{
  "n_layer": 8,
  "head_dim": 32,
  "seq_len": 128
}
Each number is 128 + 32 x the weight over its row's rms, rounded and kept within 0 to 255. Layers, rows and columns count from 0. The size above them is the row's rms in percent of the matrix's.

# layer 3 MLP up, 384x128, rms 0.136, rows 259-285, columns 0-127
size [ 96 100  94 106  94 104 102  95 101  98 106  98  92  91 114 123 113  95  98 100  73 102  84  95 102  89 105]
[[109 137 118  98  80 103 156 120 111 170 183 170 160 120  78 176 183 129  71 159 124 138 131 152 106  76 148 166 166 184 122  87 156 132 136 114  58 133 176  82 107 170 142 108 114 115 150 118 100 152 142 152 166 120  97 112  56 102  93 171 127 171 151 110  74 152 110  81 125 177 186 130 144 126  95 121 100 128 153 165  96  93 182  56  97  94 145 152 118 157 137 152 136 147 141 220 126 106 129 125  81 140 137 151 103 146 137 135 111  68 102  74 154 121 197 123 124 141 153 140 120 128 155 106 106 128  78 138]
 [148  77 126 146 147 153 147 138 179 101 105 107 142 145  98 117 145 162 137 155 120 115 107  79 147 124 130 148 183 167 183 119 123  98 180 108 128  99 179 148 117 116 143  99 145 178 104  98 112 151 100 137 162 169  81 140  87 105  99  78 170  95 131 137 129 113 100 129 195 106  36 139 124  90 109 109 187 174 211 186 101 112 130 164 128 100  88 145 137 150 148 157  93 170 143 100 138 135 127  47 133  74 147 154 139 143  87  98  83 100 154 135 112 170  74 191 104 146 141 119 123  93 118 170  92 147 177 107]
 [146 132 153 104 138 142 104 166  95 186 155 143 127 171 144 167 212 122  97  97 137 147 155  90 154 130 149 191 176 130 158 123 119 130 224 103 123  77 178 116 136 176 178  98 197 142 101 126 116 113 128 147 125 152 104 163  82 115 105  73 109 169 141 148 124 146  68 103 163 118 136 186 103 151 108  97 105 144  87 100 100  91 154 166 124 108 131  79 174 123  97  94 105 127  53 141  88 142 146 119 116  98  80 111  63 127 125  78  96 110 147  88 132 179 162 117 117  81 145 133 109 141 174 145 126 119 152 165]
 [122 102 135 113 139 155 151 151  75 138 159 113 196 118 137 194 129 153 129  97 120 145 149 135 155 144 156 105 144  93 112 151 144 142 102  65 106 138 150 124 173 136 188 130  96 130 174  70 120 134 131 167 128 130 158 108  87 165 149 140 161 133 123 184  69 121 133  85 165 108 172 101 105  89  58 118  82 124 100 156 145 181 160  95 114 153 136 119 125 105 123 140 102 176  89 189 179  44  59  93 103 131 128 114 100  71  72 119 126 118 116 125 128 149 190 167 202 123 115 137 179 120  86 115 114  92 112 160]
 [120 172  67 122 220 113 155 140 124 111 194 100 153 116 141 139 146 104 126 161  97 107 108 141 104 144 126 106 147 111 174 161 117 132 137  55 127 140 141 117 173 178 153 133 127 132  86 103 122 188 138  73  87  94 130 114 113 131 125 182  90 160  92 147 109  99 143 122 169  90 176 137  87  91 124  75 152 116 125 143 180  95 152 196  56 181 118 144 125 104  88 143 106  96 154 196  59 127 186 156  85 112 190 155 169 134 101 163 130 126  98 145 127 123 101 120 184 112 137  95 138 123 116 132 158  85 139 126]
 [170 109 138 129 185 136 162 124 174 115 124 109 103 155  69 139 122 121 145 126 105 111 140 152  78 132 102 120  99 168 115 120 150 154 181 117 113 124 154  95 145 160 119 110  72 157 140 127  79 142 150 141  96  94 174  79 120 102  86 179  66 163 130 135 122  99 143  98  86 140 137 104 187  65  87  99 144 157  72 158 179 146 206 141 172 170 127 126 121 181  77 165 155 164  98 186 108 129 133 103 128 154 163 151  99 127  97  94 143 102 141 184 163 109  86 133  83 135  87 150  85 161 198  85 133 136 182 135]
 [ 95 109 129  99 161 201 219 103 113 185 129  77 196 152 124 113 147 153 113  99  67 128 129 194  78 131 131 170  68 130 127 119 128 138  81 137  95 153 143 105 151 101 112 105  75 131 105 179 117 108 135 180 107 209 131  88  76 148 164 135 107 162 145 126 163  92 116 134 159 130 171  99 114 117 118  65 104 172 115 150 127  91  97 154 157 185 117 128  59 192 129 117 105 137 135  91 117 144 145 120 121 148 167 107 133 113 129 115 147 100 105 188 119 127  86 106 137 104 173 141  94 103 121 174 133 131 157 170]
 [151  86 159 127 130 103 101 141 164  93  74  88 140 110  99 150  99 138 107 111 106 128 130 121 213 147 120 133 122  53 178  94 173 129 147 125 103 146 162 120  97 165 140 138 134  74  97 135 103 127 118 102 151 113 152 143 115 106  68 161  99 112 128 142 156 189 108 119 174 169 124 148 156 144 149 151  92 139 126 112 182 168 180 138  82 107  89  79 173  19 124 148 101 122 148 177  61 147 125 115  95 151  92 149  96 166 145 123 121 144 126 105  84 177 159 144 141  88 133 123 102 129  98  80 133  86 123 218]
 [119  83  74 165  90  84  95 157 105 137 208 156  89  67  93 188 130 143 166 123 120 186  99 112 153 112 128 186 128  95 141 117 165  81 130 114 129 130 155  77 121 173 140 138  97  99 118 154 141 113 128  78 120 169 138 161 152 138 183 198 125 130 147 140  77  73  70 141 136 131 138 157 122 137 156  98 176 133  90 149 154 166 145 135  75 120 119  92  93 128 129  55 148 183 132  96 121 166  99 123 114 141 114 163  98  97 118 122 173 143 164 148 121 134 110 139 184  80 108 118  89 133 102 174 130  40 140 126]
 [125 112 114 124 130 130 177 129 166 157 169  87 117 139  82 137  71 141 152 141 117 172 171 104 128 138 136 166 109 109 118 144 165 171 177  88  89 126 131  69 199 121 119 136 122 147 156 133 124 123  79 156 135 146 167 124 107  85 161 119 118 170 126 125  67 128 152 180 198  72 126 123 105 110 153  49 124 111 171 128 133  84 170 123  99 147 106 129 101 154 113 138  99 180  67 120  80 117 101 124  95  86 185 113 189  44 156 147 150  84  85 149  93 146 102 113 100 118  80 154 103 162 133 185 156 135 154 161]
 [131 126 102  77  93 133  89 111 163 134 135 114 118 112 114 123 156 142 144 102  78 132 123 108 120  70 115 106  94 163 113 120 155 113 129 136 157 134 146  99 119 195 172 165 118 112 124 143  95 145 197 164 125 138  91 132 158  96 102 116 145 144 141 157  45  55  83 146 142  89  87 114 139  77 108 124 205 212 173 190 122  91 118  76 112 195  92 101 139 124  92  72 132 145 197 102 140 100 161 135  86 133 111 191 167 135 126 114 143 142  97 182 144 180 123 132 125  88 123 134 124 123 155 141 105 136 189 157]
 [ 84  62  91 131 178 105 114 145  66 140 109 146  95 165 100  74  59 162 173 130 129 130 102 126 163 144 111 151 109 168 172 120 126  76 169 156 180 191 159 141  94 107 176 112 154 122 140  76 138 135 110 110 124 183 130 134  62 161 103 196 139 144 101 125 131 144 156 135 137 208 152 123 153 131 156 136 113 156 176 112 107  99 154 163 156 170  98 119 146  91 109 134 117 115 177 101 148 115  99 137 158 133 136 124 129  46  54  88 115 107 110  85 113 111 112 136 143 130 101  92 144 208 131 138  97  99 139 168]
 [ 69 159 139  81 132 124 165 164  91  96 194 120 146 179  94 127 111 156 121 105 103 175  95 157 112 145 167 159 115 119 179 110 126 126 103 138 153 102 122 127 204 122  62 109 113 148 153 137 141 119 135 177  75 187 138 150 120 132 150 108 154 110  77 136  91  91  81  92 156 125 151 168 152  97  53 138 132 173 147 105 101 130 133 123 154 217 120 156  91 153 153 140  91 110 160  82 145 110  81 153 143 122 113 144 103  89 122  89 102  30 154 105 131 127 153 125 137 112 143  91  96  95 107 201 108  97 162 117]
 [125 112 122 142 160 124  89 137  99 115  99 136 168  87  98 145 177  86 118  94 125  98 176 193 128 108 231 155 151 121 106 130 159 121 224  92 145 104 135 109 137 160 133 122 107 144 131  66 133 122 146 126 116 149 125 117 115  98 163 103 150 168 178 113 133 100 127  95 149 140 131 166 185 137  55 165 104 129 115 168 132 102 131 156  81 158  94 144 115 122  75  99 145 178 111 154 172 122 167 103 158 117  82 139 190 131  92 115 125 197  48 189  94 148 172 105 135  93 124 154 124 169 149 104 151 108 142  92]
 [122  89 170  42 105 151 181 127 161  95 122  96 133 169  95 137 177 174 118 134 106 153 155 121 123 121  92 136  77 138  99 120 129  85 162 149 129 114 184 163  81 122 117  88 132 131 131 119  69  72 131 122 123 192 190 187  79 114 119 106 132  99 100  63 120 127 104 120 161 102 125 149 114 168 141 115  95 175 144 177 123 106 139 148  90 188 105 128 131 132 139 138 128  90  96  92 137 184  75 108 166 128 144 183 144 128 101  92 173 147 129 195 105 124 153 127 180 158  67 121 162 123 149 180  63 125 143 133]
 [139 136  83 145 165 170 122 136 136 203  88 138 126 108 133 121 133 144 131 140  93  99 175  99  90 145 135 127 141 160 158  68 100  67 124 120 119 160 176 121 103 131 110  87 115 112 178 134 142 135 131 140 133 111 109 137 151  36  84  83 107 135 140 113 143 173  76 175 131 177 155 122 148 165 109 118 149 192 163 174 137 142 145  95 138 130  89 116 145 122 102 108 121 129 148 129  97 131 163  52  93 189 111 135 110 100  86  78  99 129 155 129 120 165  81 105  89 132  75 168 119  66 179 172 113 127 198 208]
 [131 106 105 114 108 144 162 109  96 210 184 164 121 140  98 143 121 136  62  75 110 128 141 129 152 140 116 106 162 181 123  81 134 119 130 139 108 122 113 132  70 167 144 143 146 102 165  81 139 162 101 219  88 204 119 149 140  80  84 106 138 123  73 125 191 150 109 135 159 149 143 144 163  83 130 112 200 143 177 140 120 136 140 129  89 129 118 136 134 111 127  97 101 133  75 142  94 147 145 127  92 176 163  94 145 128 112 119 198  42  67 173  86 142 112  80 150 148 121  94 173 119 122 147 154 105 124 119]
 [141  76 112 139  97 102 146 130  97 122 112 169 144 106 162 147 119 116 147 122  95 161 164 152 128 134 142 174 128 141 102 145  98 109 120 125 123 163 143 155 141 141 107 159 156  70 131  74 114  96 151 152 110 146 164 151 120  49 187 108  60 143 124 139 175  82  52  96 160  79 174 174 135 143 164 195 194 138 124 156 142 123 116  96  76 147  52  71 154 140 103 116 147 122 118 147 170 124 163 114  61 125 195 143 167 132 108 130 163 146 121  82  89 166  89 122 142 139 176 130 103  92 174 177 122 113 163  98]
 [100 167 107 124 128 168  94 151  67 140 130  72 100 141 134 154 192 146 112 140  98  99 194 133  92 104 167 117  96 126 158 102 186  85 139 227 120 165 149 103 148 147 151  94  99 124 137 129 104 151 156 128 131 141  77 134  69 135  89 133  97 106 121 114  88 107 121 120  93 118 115 198 138 168 157 130 147 153 131 146 121 124 206 118 106 150 155 154  73 169 152 122 123 147 177 239 129 133 141 135 106 104 131 110  68 141  92 137 152  65  88 143 143 101  60 144 115 136 147 117 146 118 108 129  83 105 154 161]
 [108 101 128 152 159 109 180  90  71 116 115  98 122 175 134 245 103 137 143 160 109 112 161 114 108 146 133 131  96 164 140 122 120  34 159 174 154 135 157 123 176 155 104 114 108 127 127 124 113  94 115 109 129 131 164 118 111 116  91 150 104 130 137 140 124 112 108 131 131 141 168  96 126 128 154 105 128 135  84 125 158 115 177 149  99 165  89 119 121 156 148 129 117 210 150 176 146 115 175 129 135 162 171 112  90  83  87  91  89  71 185 161  59  93 108 109  89 164 112 103 127  90 165  98 102 123 192 207]
 [ 95  83 141  83 115 116 161 188 159 193  78 111 185 120 138 170 162 150 132 179 123 164 137 138 162 155 129 101 143 116 115 147  99 168 174 154 123 108 162 106 159 134 152 102 110 116  81  49 111 157 114  95 199 105 102 185  51  84 180 107 129 130 124 132 119 101 152 121 122 106 148 133 142 101 114 106 151 158 156 116 209 153 112 161 126 151 101 137 107 130 102 170 135 136 169 130  75  95 133 139 129 116  89  93 139 109 115  44 138 143 157 162 107  95  84 147 144 139  83  91 111  71 109 132 107  52 164 141]
 [113 126 131 131 141 128 126 173 170 160 132 126 146  58 175 159 127 145 116 162 120 128 163 157  86 106 204  92 134 157 209  74 125 142 199  96  60 107 156 102 151 140 161 125 147 101 122  64 139 193 126 119 159  96  52 121 167 107 153 138 141 125 150  85 171 181 147 116 106 145 137 124 122 132  58 172 131 139 125 111 106 113  96 106 142 117 131 127 142  87 111 173 123 121 119 137 140  70  90 103 135 101 121  81 141 131  98  85 150 139 116 122 154 153 139 104 183  75  79 189  66 160 124 106 112 118 195 125]
 [ 73 129  82  84 112 151 138 184 137 134 132 108 155 143 148 163 114 122  88 173 139 174 127 126  51 126 113 140 218  81 214  57 106 153 154  80 146  88 160 128 110 167 111  77 144 111 147 136 132 128 138  90  90  95 180 173 117 140  81 131  80 144 134 175 150 156 130 147 113 153 105 185 122  93  87 136 105 129  49 105 102 126 137 131 191 118 127 143 131 119 155 179 106 127 159 126 124 157 160 155 150  92  69 140 116 123 108 104 126 172 143 106 119 111 120  87 116  93 157 130 121 140 121 106  43  85 137 107]
 [149  56 178 154  93 115 141 146 131 160 156 133 103 173 126 165 149 139  89 128 119 129  94 108 132  98 215 174 141 154 133  85 104 127 202 132 126 103 142 111 133 120 155 104 167 102  95 137 126 171 125 131 176 135 103 174 108 109  86 147 151 123 152 145 134 142 118 146 133 149 172 189 163 125 139 108 143 131  82 169 145 101 173 180  89  63 110 164 177 108 176 132 101  98 146 201 131  96 165 102  97  71 144  74 107 141 132  63 122 102 104  66 114  97 140  92 101 127 130 130  73  58  97 166 113 134 164 110]
 [ 92 151 100 120 124 166 168 118  99  95 136  85 165 152 107 127 128 147  70 108 114 167 124 200 201  67 115  99 148 159 142  66 142  96 172  82 104 156 121  99  83 164 126 124 113 105 133 161 140 114 135 204 127 135 107 107  37 150 117 117 185 122 100 168  80 129 133  90 123 134 132 137 158 114 147  76 148 159 151 169 111  76 101  49 127 134 143 143 117 150 100 145  72 194 142 135 175  96 113  96 128 118 154 112  72 144 116  94 178 132 118 111 150 187 114 134 162 141 194 164 108 133 137 120 119  97 145 116]
 [156 150  72 111 150  90 124 134 145 112 154  92 172 123 113 182 178 101  41 197 109 135 163 107 156 127 136 102 154 148 155  97 164 122  91 138 113 162 128  81 139 134 129 118 143 112 117 128  98 155 128 128 153 137 167 111  77 140 119 170 125 150 110 132 151 143 115  87 135  72  90 149 218 109  82 114 135 121  74 116 136 134 163 188 126 136 114 204 131 105 141 138 119 178 214 225 139  97 152 114  75 123 132  93 142 115 103 120 170 173 115 102 132 170 163 148 127 153 155 113  83  72 131  92 129 106  85 127]
 [ 58  40 146 158 132 136 167 147 102 159 133 147 139 155  72 184 122 165 120 128 128 181 125  95 173 110 184 116  75 103 192 125 145 114 131 132 174 158 148  91 120 153  67 124 111 121 159 140 149 145 124 143  74 112 108 145 141 118 126 139 227 112  93 101  83 160 103  98 150 169 140 119  95 106  52 120 188 169 172 151 110 144 165 131 110 122  83  93 115 115 102 113 131 145 128 109 112 111  94 133 172 106  99 138 145  86 108  81 146 120 157 111 125 106 180 153 160  71  70 110 140 115  84 166 133 159 164 153]]
# layer 3 MLP down (transposed), 384x128, rms 0.0889, rows 259-285, columns 0-127
size [ 96 103  98 108  90 107 105  90 103  94 111 105  99  89 116 141 114  98 102 100  68 105  85  98  99  80 115]
[[144 149 132 198 131 119 140 177 130  65 156 132 132 105 145  77 153 111 109  71  97 144 110 156 115 119 119  67 146 120 102 154 141 114 152 142 107 164 107  90 135 125 171 173 142 165 137 171 137 105 138 148  91 101 110 146 106 159 100  68 105 200  54 115 162 178 143 185 136 130 111  95 125 109 100 159  90 116  84 173 147 125  86 180 186 168 160 102 163 119  62 189 185 151  99 107 146 143  63 133 150 141 134 136  79 166 124 108 108 146  81 156  93 111 159 156  67 113  97  95 127 132 120  81 126 117 157 155]
 [ 93 153 149  98 154 125 160  82 119 143 127  74  88 108 200 127  92 115 102 140  90 131 142 175 168  87 150 147 137 152  63 159 140 115 152 136 143 143  94  80 113 132  90 155 165 103 109  94 101  53 123 127  70 119 127 110  93  86 139 159 116 146 102  88 127 129 171  91 156 188 130  76 155 128  71 169 162 104 147  98 151 140 112 114 133 103  76 123 153 157 153 157 152 163 119 103 152  51 144 188 105 117 108 148  96 166 141 125 135 173  88  97 177 126 173 111 172 169 162 137 147 125 151 182  78  90 191 113]
 [158 110  72  96 106 173  98 159  92 120 176 119 150 164 119 131 149 178 117  79 161  89 129 136 131 105 109  96 125 113 149 135 139 142  89  95  85 136  53 168 130 134 156 127 160 137 180 119 115 108 167  84 133  46 181 101 162 149  77 138 168  99 117 162 122  84  96 218 137 126 192  84 158  81 134 139 130  95 105 116 121 146 115 100 127 106  91 143 105 138 137 125  67 128 114 147 125 133 137 157 146 140  93  54 178 105 106 121 148 145  92 173 182 157 168 170 114 160 105  83 149 175 107 141 187 165 149 142]
 [138 144 107 148 140  84 155 140 155 225 121 143 156 162 157 148  84 201 133 141  99  77 114  68 171 105 148 165 118 186 128 125  89 117  94 120 157  99 129  96 133 109 118 109 120  75 116 105  99 125 132  99 118 168 136 127 107  90 138 155 134 165 136 154 128 160 150 140 142  98 173 106  86  89 114 124 146 174 108 114 132 153 100 119 119  80 106 165 126 114 107 139  52 139  87 155 163 176 116  85 121 173 131 102 199 131  56 135 151 115  71 183 157 156  93 172 119 132  93 137 131  64 107 189 127 104  70 174]
 [148 119 143  65  78 131 126  53  80  96 161 145 160 112  88  94 106 142 120 149  93 191 124 156 143  92  90 154 154 123 130 122 147 143 154  96 115 148 127 115 117 146 154 139 132 109  39 153 162 118 186 161 131 117  89 117  83 110  89  72 108  50 131 149 154 149  94 136 123 140 165 117 161 199 122 180 113 133 134 164 155 196 143  66 159 115 130 136 140 161 101 118 141 154 137  97 100 124  69 152 159 196 106 132 137 143 103 109 138 151 190 141 152  61 164 105 125 137 162 135  91 110 114 142 169 175 137  71]
 [ 78 132 148 137 108 147 105 133 142 116  97 108 165  61 148 211  84 110 143 143 105 147 119 163 122 149 126 151  94 152 116 118 171 123 170 162 152 101  38 105 143 154 110 140 100 135 126 116 112 120  92  89  91 125  82 136 208 109 120 134 152 157  93  89 159 134  79 148  49 141 101 136 146 108 161 134 176 176 113 139  81 131  85 160 104 147 118 149 211 124  74 163 171 107 151 128 142 149 151 183 129 107  96 122  85 175 140 153  99 103  96 122  84 159 164  82 154 102 123  92 140 151 154 122 162 203 133 102]
 [124 146 159 106 133 131  70  89 157 137 100 134 144 178 140  89  84 162 144 164  78 174 122 103 212 146 143 137 173 147 118 103 125 148  78 128 121  92  94  65 116 118 145 121 116 133 158  99  62 132  86  89 145  73 117 122 175 111 117 146  80  73 122 176 113  93 151 162 143 151  86 163 138 208 145 114 127 133 149  83 139 121  71 124 136  86 159 177 141 139 116  76 187 126 136 148  96 134 173 137 102 149  98  79 127 136 152 155 148 140  99 144 169 176 108 107 115 142  99  89 217 120 128  88 138 168  80 122]
 [ 83 182 101 137 153 103 145 132 152 123 148  86 146 101 146 116 145 123 110 125  75 159  99 131 121 175 119  96 169 162  28 160 150 110  81 122  95 108 117 166 157  66 161  95 151 149 125 127 120 141 105 134 141 150  51 116  85 123 150  84 120 110 127 153 203 129 149  66 119 130 118 119 193 155 120 101 133 129  89 105 133 126  97 103 110 135 175 180 121  91 120 175 106 178 100 149 150 114 127  90  53 182 137  93 185 100 212 155  84 159  95 178 134 138 105 134 127 100 153 139 138 139 132 118 151 111  97 180]
 [158 157 119 139 146 165 171  89 183 170  95 114  51 147 102 141 203 110 150  79 141 141 115 141 114 119  72 117 141  99 126 161 164  84  98 147  94 127 163 152  95  70 118 161 140 105  79 122 182  69 169 132  79 137 163 177  67  93 115 116 122 154  67 139 155 138 110 151 111 105 116  86 137 130 170 123 108  98 139 152  88 150 129 142 163  90 167 163 150 100 156 122 156 150  84 156 150 121 174 149 156 129 173  94 158 156  85 117 137 117 117 114 108  62  99  88 115 133 118  84 177 101 159 112  99 205 102 161]
 [ 51 115 110  99 119  83 121 156 179 136  57 106 150 119  94 161 144 124 119 106 124 101  54  96 124 120 122 125 108 120 159 132 167 157 114 134 102 105 147 149 134 147 108 163 119  64 192 159 144 113 118 156  90 133 119 157 138  79 122  96 121  83 146 128 166 120  91 113 106  80 146 135 198 112 109 163  76  82 130  98 142 141 143 154 148 110  87 124 139 149 158 146 145 177 176  55 151 131 155 116 108 161  90 144  86 174  98 172 115 147 153  94 179 142 148 153 113 126 119 111 117 136 159 145 255 144 113 156]
 [164 228 118 168 126 146 109 123 101 119  88 105 176  97 143 140 162 153  82 156 113 151 105 106 142 168 199 101 164 104 167 152 151 137 124 108 121 167 141  29 121 142 195  95 133 104 145 110 150 150  64 158 104 105 108 114 147 177 128 123 144  91  88 101 132  84 106 150 151  71 148 134  88 112 119 118  73 112  89 107  84  94 153 127 193 129 116 180 175 128 118 186  83 112 153 162 132 149  72 103 149 124 139 100 159 103 120 134  91 165 118 153 124 157 137 156 148 127 119 153  97 123  96 195 123  73 122 103]
 [158 183  92 190  80 167 127 182 150  84 133 135  79 130 125  85 100 127 125 174  66 131 110 158  90 119 103 126 119  99 152 138 126 112 144 157 137 158 133 116 150 184 189 118 155 123 109 164 191 193 110 186 121 107  89 142  66 108 133  91 109 107  87 101 119 139 136 132 117 100 157 174  95 153 105 111 148 130 144 165 115 122 134  61  95 136  85 119 105 111 142  87 109 189 138 116 134 173 101 145  58 112 111 111 174  97 137 160 111 159 184 156 120  88 133 101 217 118 106 151 141  95 167 133 125 129 151  58]
 [ 86 133  84 169 181 156 133 156 144 126  50 101 133 108 185  66 184 108  85 191 167  93 143  82 142 113 158 101 140 156 143 158  75 133 114 170 111 156  69 175  97 176 117 125 132  95  79 152 109  95 127  94 166 113 151  85 169 159 168 120  76 156 134 110 149 120 170 109 123 120 168 150 165 164 185 112 132 120 134 165 151 161 144 130 128 119 112 143 111  95 128  83  92 187 108 168 110 163 148 117 132 102 121  82  77 145 106 129 123 115 147 102  80  99 143 130  58 120 124  68 149 107 136 121 107 203 148 138]
 [ 83 152 148 133 138 174 128 143 166  61 168 133 104 163 141 103 156  65  80 129 107 164  73 142 178 158  96 124  60 167 118 200 109 158 117 179 131 141  72 115 139  96 183 153 137  86 108 187 123  92 118 161 180 102 164 149 224 107 126  79 109  85 102  84 101 109 122 110 142 130  79 142 133 126 152 158 160 124 108 165 134 124 137 115 132 136 140 107 145 123 114  96 123  73 134  64 149 171  99 201  68 151 154 139 114  67 125 124 101 117 136 170 139 134 125 147 158 137 147  81 133  92 137 147 136 146 111 118]
 [150 111 127 138 121  92  65 105 116  79 136 186 161  92 180 144 205 126 110 120 130 171 145 186  54 126 137 146 126 132 168  97 120 165 159 136 149 122  87 137 142 124 124  67 169 162  98 143 117 121 165 156 195 126  80 111 120 197 156 130 140 101  53 105 203  88 109  73 143 129 121 166 173 171  92 171 130 167 120 115 107 136  90 103 121 174  76 121 135 103 113 126 206 146  96 109  88 140 106 159 132 135  59 102 122 181 130 108 115 109 122 124 123 134 106 108 128 123  74 105 135 156 139 161 125 127  91 141]
 [114 145 123 143 131 131  89 133 150 103 174  92 171  92 183 134  95 159 141 148  79 137 164 100 137 119 204 170 107 144 140 123 176 116  94  96 134 118 120 128  91 167 122 178 112 155 149  80 154 111 110  96  76  59 143  94 200 104 142 116 162 116 148 143 111 111 234 122 102 164 120 102  90  92 117 108 128 151 143 160 106 172 121 106 124 143 147  67  89 116 151 136 132  88 182 116 134 126  85 130 182  61 145 126 126 119 138 155  99 131 153  97 115  81 157  86 124 155 188 151  87 127 186  98 164  70 174 129]
 [151  90 152 130  90  82 131  96 109  94 123 122  80  98 142 163  58 152 161 134  96 136 126 148  96 149 142 171  94  95 121 108 176  96 128 129 100 151 203 169  80 107  59 207 105 122 134  55 133 145 126  85  89 103 119 127 139 128 191 122 145 184 140 121 111  83 193 186 120  96 150 138 124 122 104 125 127 137  78 121 176 146 164 101 130 112 121 177 125 141 150 140 118 149 227  69  99 128 160 132 114 180 147 132 144 165 124 142 121 121 121 115 161 104 149  77 160 113 128  79 164 142 158 116 180 146 123  86]
 [ 91 167 121  99 163 167 100 151 125 125 109 102 104 150 131  82 139 131 147 110  80 132 128 132 169 145 186 140  72  86 201 218 119  89  82 148 117  91 121 152 145 103 142 160  84  74  86  47 130 117 176 141 101 157 148 126 118 150 175 101 117 134 135 120 121 135 132 151 151 154  66  97 134 149 132 143  77 170 138 109 115 125 162  98 141 163 122 225 191 126  78  94  59 168 127 113 135 143 110 102 134 115 102 119 106 132 104 125  69 129 137 158 154 189 100 149 157 164 161 127 162 116 107 115  76 114 145 149]
 [ 94 111 143 135  74 135 156  61 124  61 109 149 129 191 101 102 188 139 117 132 117 115 140 121  97 136 154 120  96 129 156 122  96 129 104 152 147 125 193 156 163 102  87 118 130 203 135  96 141 150  89 168 152 169 151 149 136 136  78 109 162 134 149 123 153  59 143 132 193  76 169 107  86 107 121 124 129 152 143  98 128 147 126 158  55  97  68 160 109  52 119 147  95 117 117 115 146 149 122 115 144 134 193 209 162 104  79 135 177 135 122 174 157 160 112 109 115 152 116 153 112  72  76 151  82 140 118 123]
 [ 95 137 141 124 154 141 159  75 104 103 163 128 151 146 146 117 142 170 157 108 116 154 146  99 153 181  92 126 166 120  93 106 120 159  98  42 133  61 151 141 100 134 166 184  91 133 136 155 141 141  96 124 134 106 132 128 158  48  78 144 130 107 170 162 117 111 132 163 112  91 123 121  87 120 183 128 147 105 158 153  36  99 106 155 157 100 128 110 148  54 101 122 152  49 135 163 185 101 115 126 133 127 145 124 164  80 192 117 161 148 105 177 157 151  59  90 153 131  80 151 135 135 151 184 145 121 164 133]
 [133  95 110 127  59 136 114 146 105  97 148  75 121 149 130 135 109 100 138  79 156  96 141 167  90  86  98  94 151 118 100 166  81 142 147  70 129  81 200  99 115  84 119 132 165 148 121 103  91 148 155  92 138 133 134 124 150 160  72 150 162  59 223 153  91 183 181 169 106 159 141 143 135 132  88  82 129 134 178 163 126 121 137 143 122 138 160 114 101 134  89 181 128 155  99 123  80 220 129 140 108 113 103  77 136 150  98 176 147 154 143 138 116 145 130 124 172 127 125 193 114 118 125 175  85 120 170 151]
 [161  64 214  72 124 143 103 121  57 120 157 150 155 133 102 152 102 151 143 106 135 142 139  80 214 151 133 117 147 110 115 126  99 106 124 161 178 139 128 126 114 159  98 126 146  63 125 113 126 154 146 170  75 133 199 145 170  91 173 164  76  90 112 109  94 112 200 151 145 165 148 143 142 143 162 145 169 107  74 123  79  83  85 115 119 140 171 142 117 135 125 115 160  77 124 123 102  47 128  83 146 166 144 139 145 123 166 155 165 126 162 127 114 124  77  97 108 116  80  95 104  93  83 157 133 103 128 132]
 [113 144 147 107 197  96 134 127  60 134 206 125 143 124 189 103 163  92 160 131 119 167 125  93 173 138 122 125 108 172 152 131 175 100 140  81 112 113 107 161 141  91 142 166  82  71 108 132 178 124 132 110 124 136 163 121 112  91 153 143 139 105  97 114 117  72 106 202 200 159 119 167 153 106 159 124 158 129 184 103 155 138 107  93 142 129 133 113 155 140 127 132  60  77 116  67 166  89 106 147 111 103 109 109 167 120 148 154 108 133 159 119 103  99 162  92  91 120  54 159 106 152  55 131 188 128 168 103]
 [142 109 111 109 131 146 105  74 114 119 154 104 147 150  95  52  73 185 114  62 133 130 129 105 136 131 101 116 102 152 178 133 205 135 123 125 162  93 171 164 157 110 174 183 162 135 132 116 156 157 134 103 131 140 110 112 123 201 130 126 141  86 134 147 116 118 129 160 152 171 153  87  93 131 136 108 121 160 147 136 138 160  92  76  71  84 100 173 124 146  87 156  87 146 162 121 138 184  61 113 183 158  95 118 106 116 127  89 168  85  92 139 194 144  75 162  81 167  96 130 198 108 114 129  86 108 162 131]
 [136 138  83 163 187 123 109  93 157 148  90 100 109 133 144 168  89 149 171 133 102 160  80 147  91 123 190  54 154 126 170  99 189 154 136  95 135 133 191 140 111 180 109 138 159  74 146 141 158 106 126 113 130  74  76 138 143 145 105 139 101 148 130 111 166 143 149 131 157 131  70 139 147 167 110 112 123 162  62  89 158 161 139 192 147  96 106 115 126 121 132 176 117  67 197 134 127 188 134 109 170 174 111 141  75 115 138 121 139  58 121 100 159  78 141 126  63 116 143 132 174 115  82 103 110 117 112 112]
 [125  97 160 141 145 107  96 107  77 100  59 110 151 132 179  51 144 105 159 166 113 117 130 154 154 162 172 155 153 123 161 141 122 113 106 172 104 100 139  94 142 183 129 153 109 170 141  92 125  86 138  90 153 221 148  97  87 134 157 123 141  84 122 111 156 148 137 172  86 150 120 128 151 119 122 201  96 176  46 119 152  57 156 162 118  98 136 131  99 140 122 122 110 105 132 134 136 180 126 171 153 167 129 133 158 101  98 126 100 105 201 127  96 102 131  74 166 155 118  77  87  67 150 146  91 119 148  93]
 [122 173 130 180 140 156 172 134 123 134 119 126 111 134  88 151  87 135  96 135 255 100 137 156 106 145 129 129 100 155 120 145 123 150 148 166 132 132  96 161 120 115 146  79 118  93  88 112 129 131 138 112 186  97 159 106  84 126 154 137 110 103 114  80 102 122 142  85 124 108  86 100 146 150 122 116  89 134 135 139 171 144 152 143 122 187 103 114 115 191 193 137 122 131 137 149 113  83 154 121 121 127 112  94 152 113 171 113 121  90  76 165 106  97 166 122  86 160 163  37 103  90 165 160 153  69 179 132]]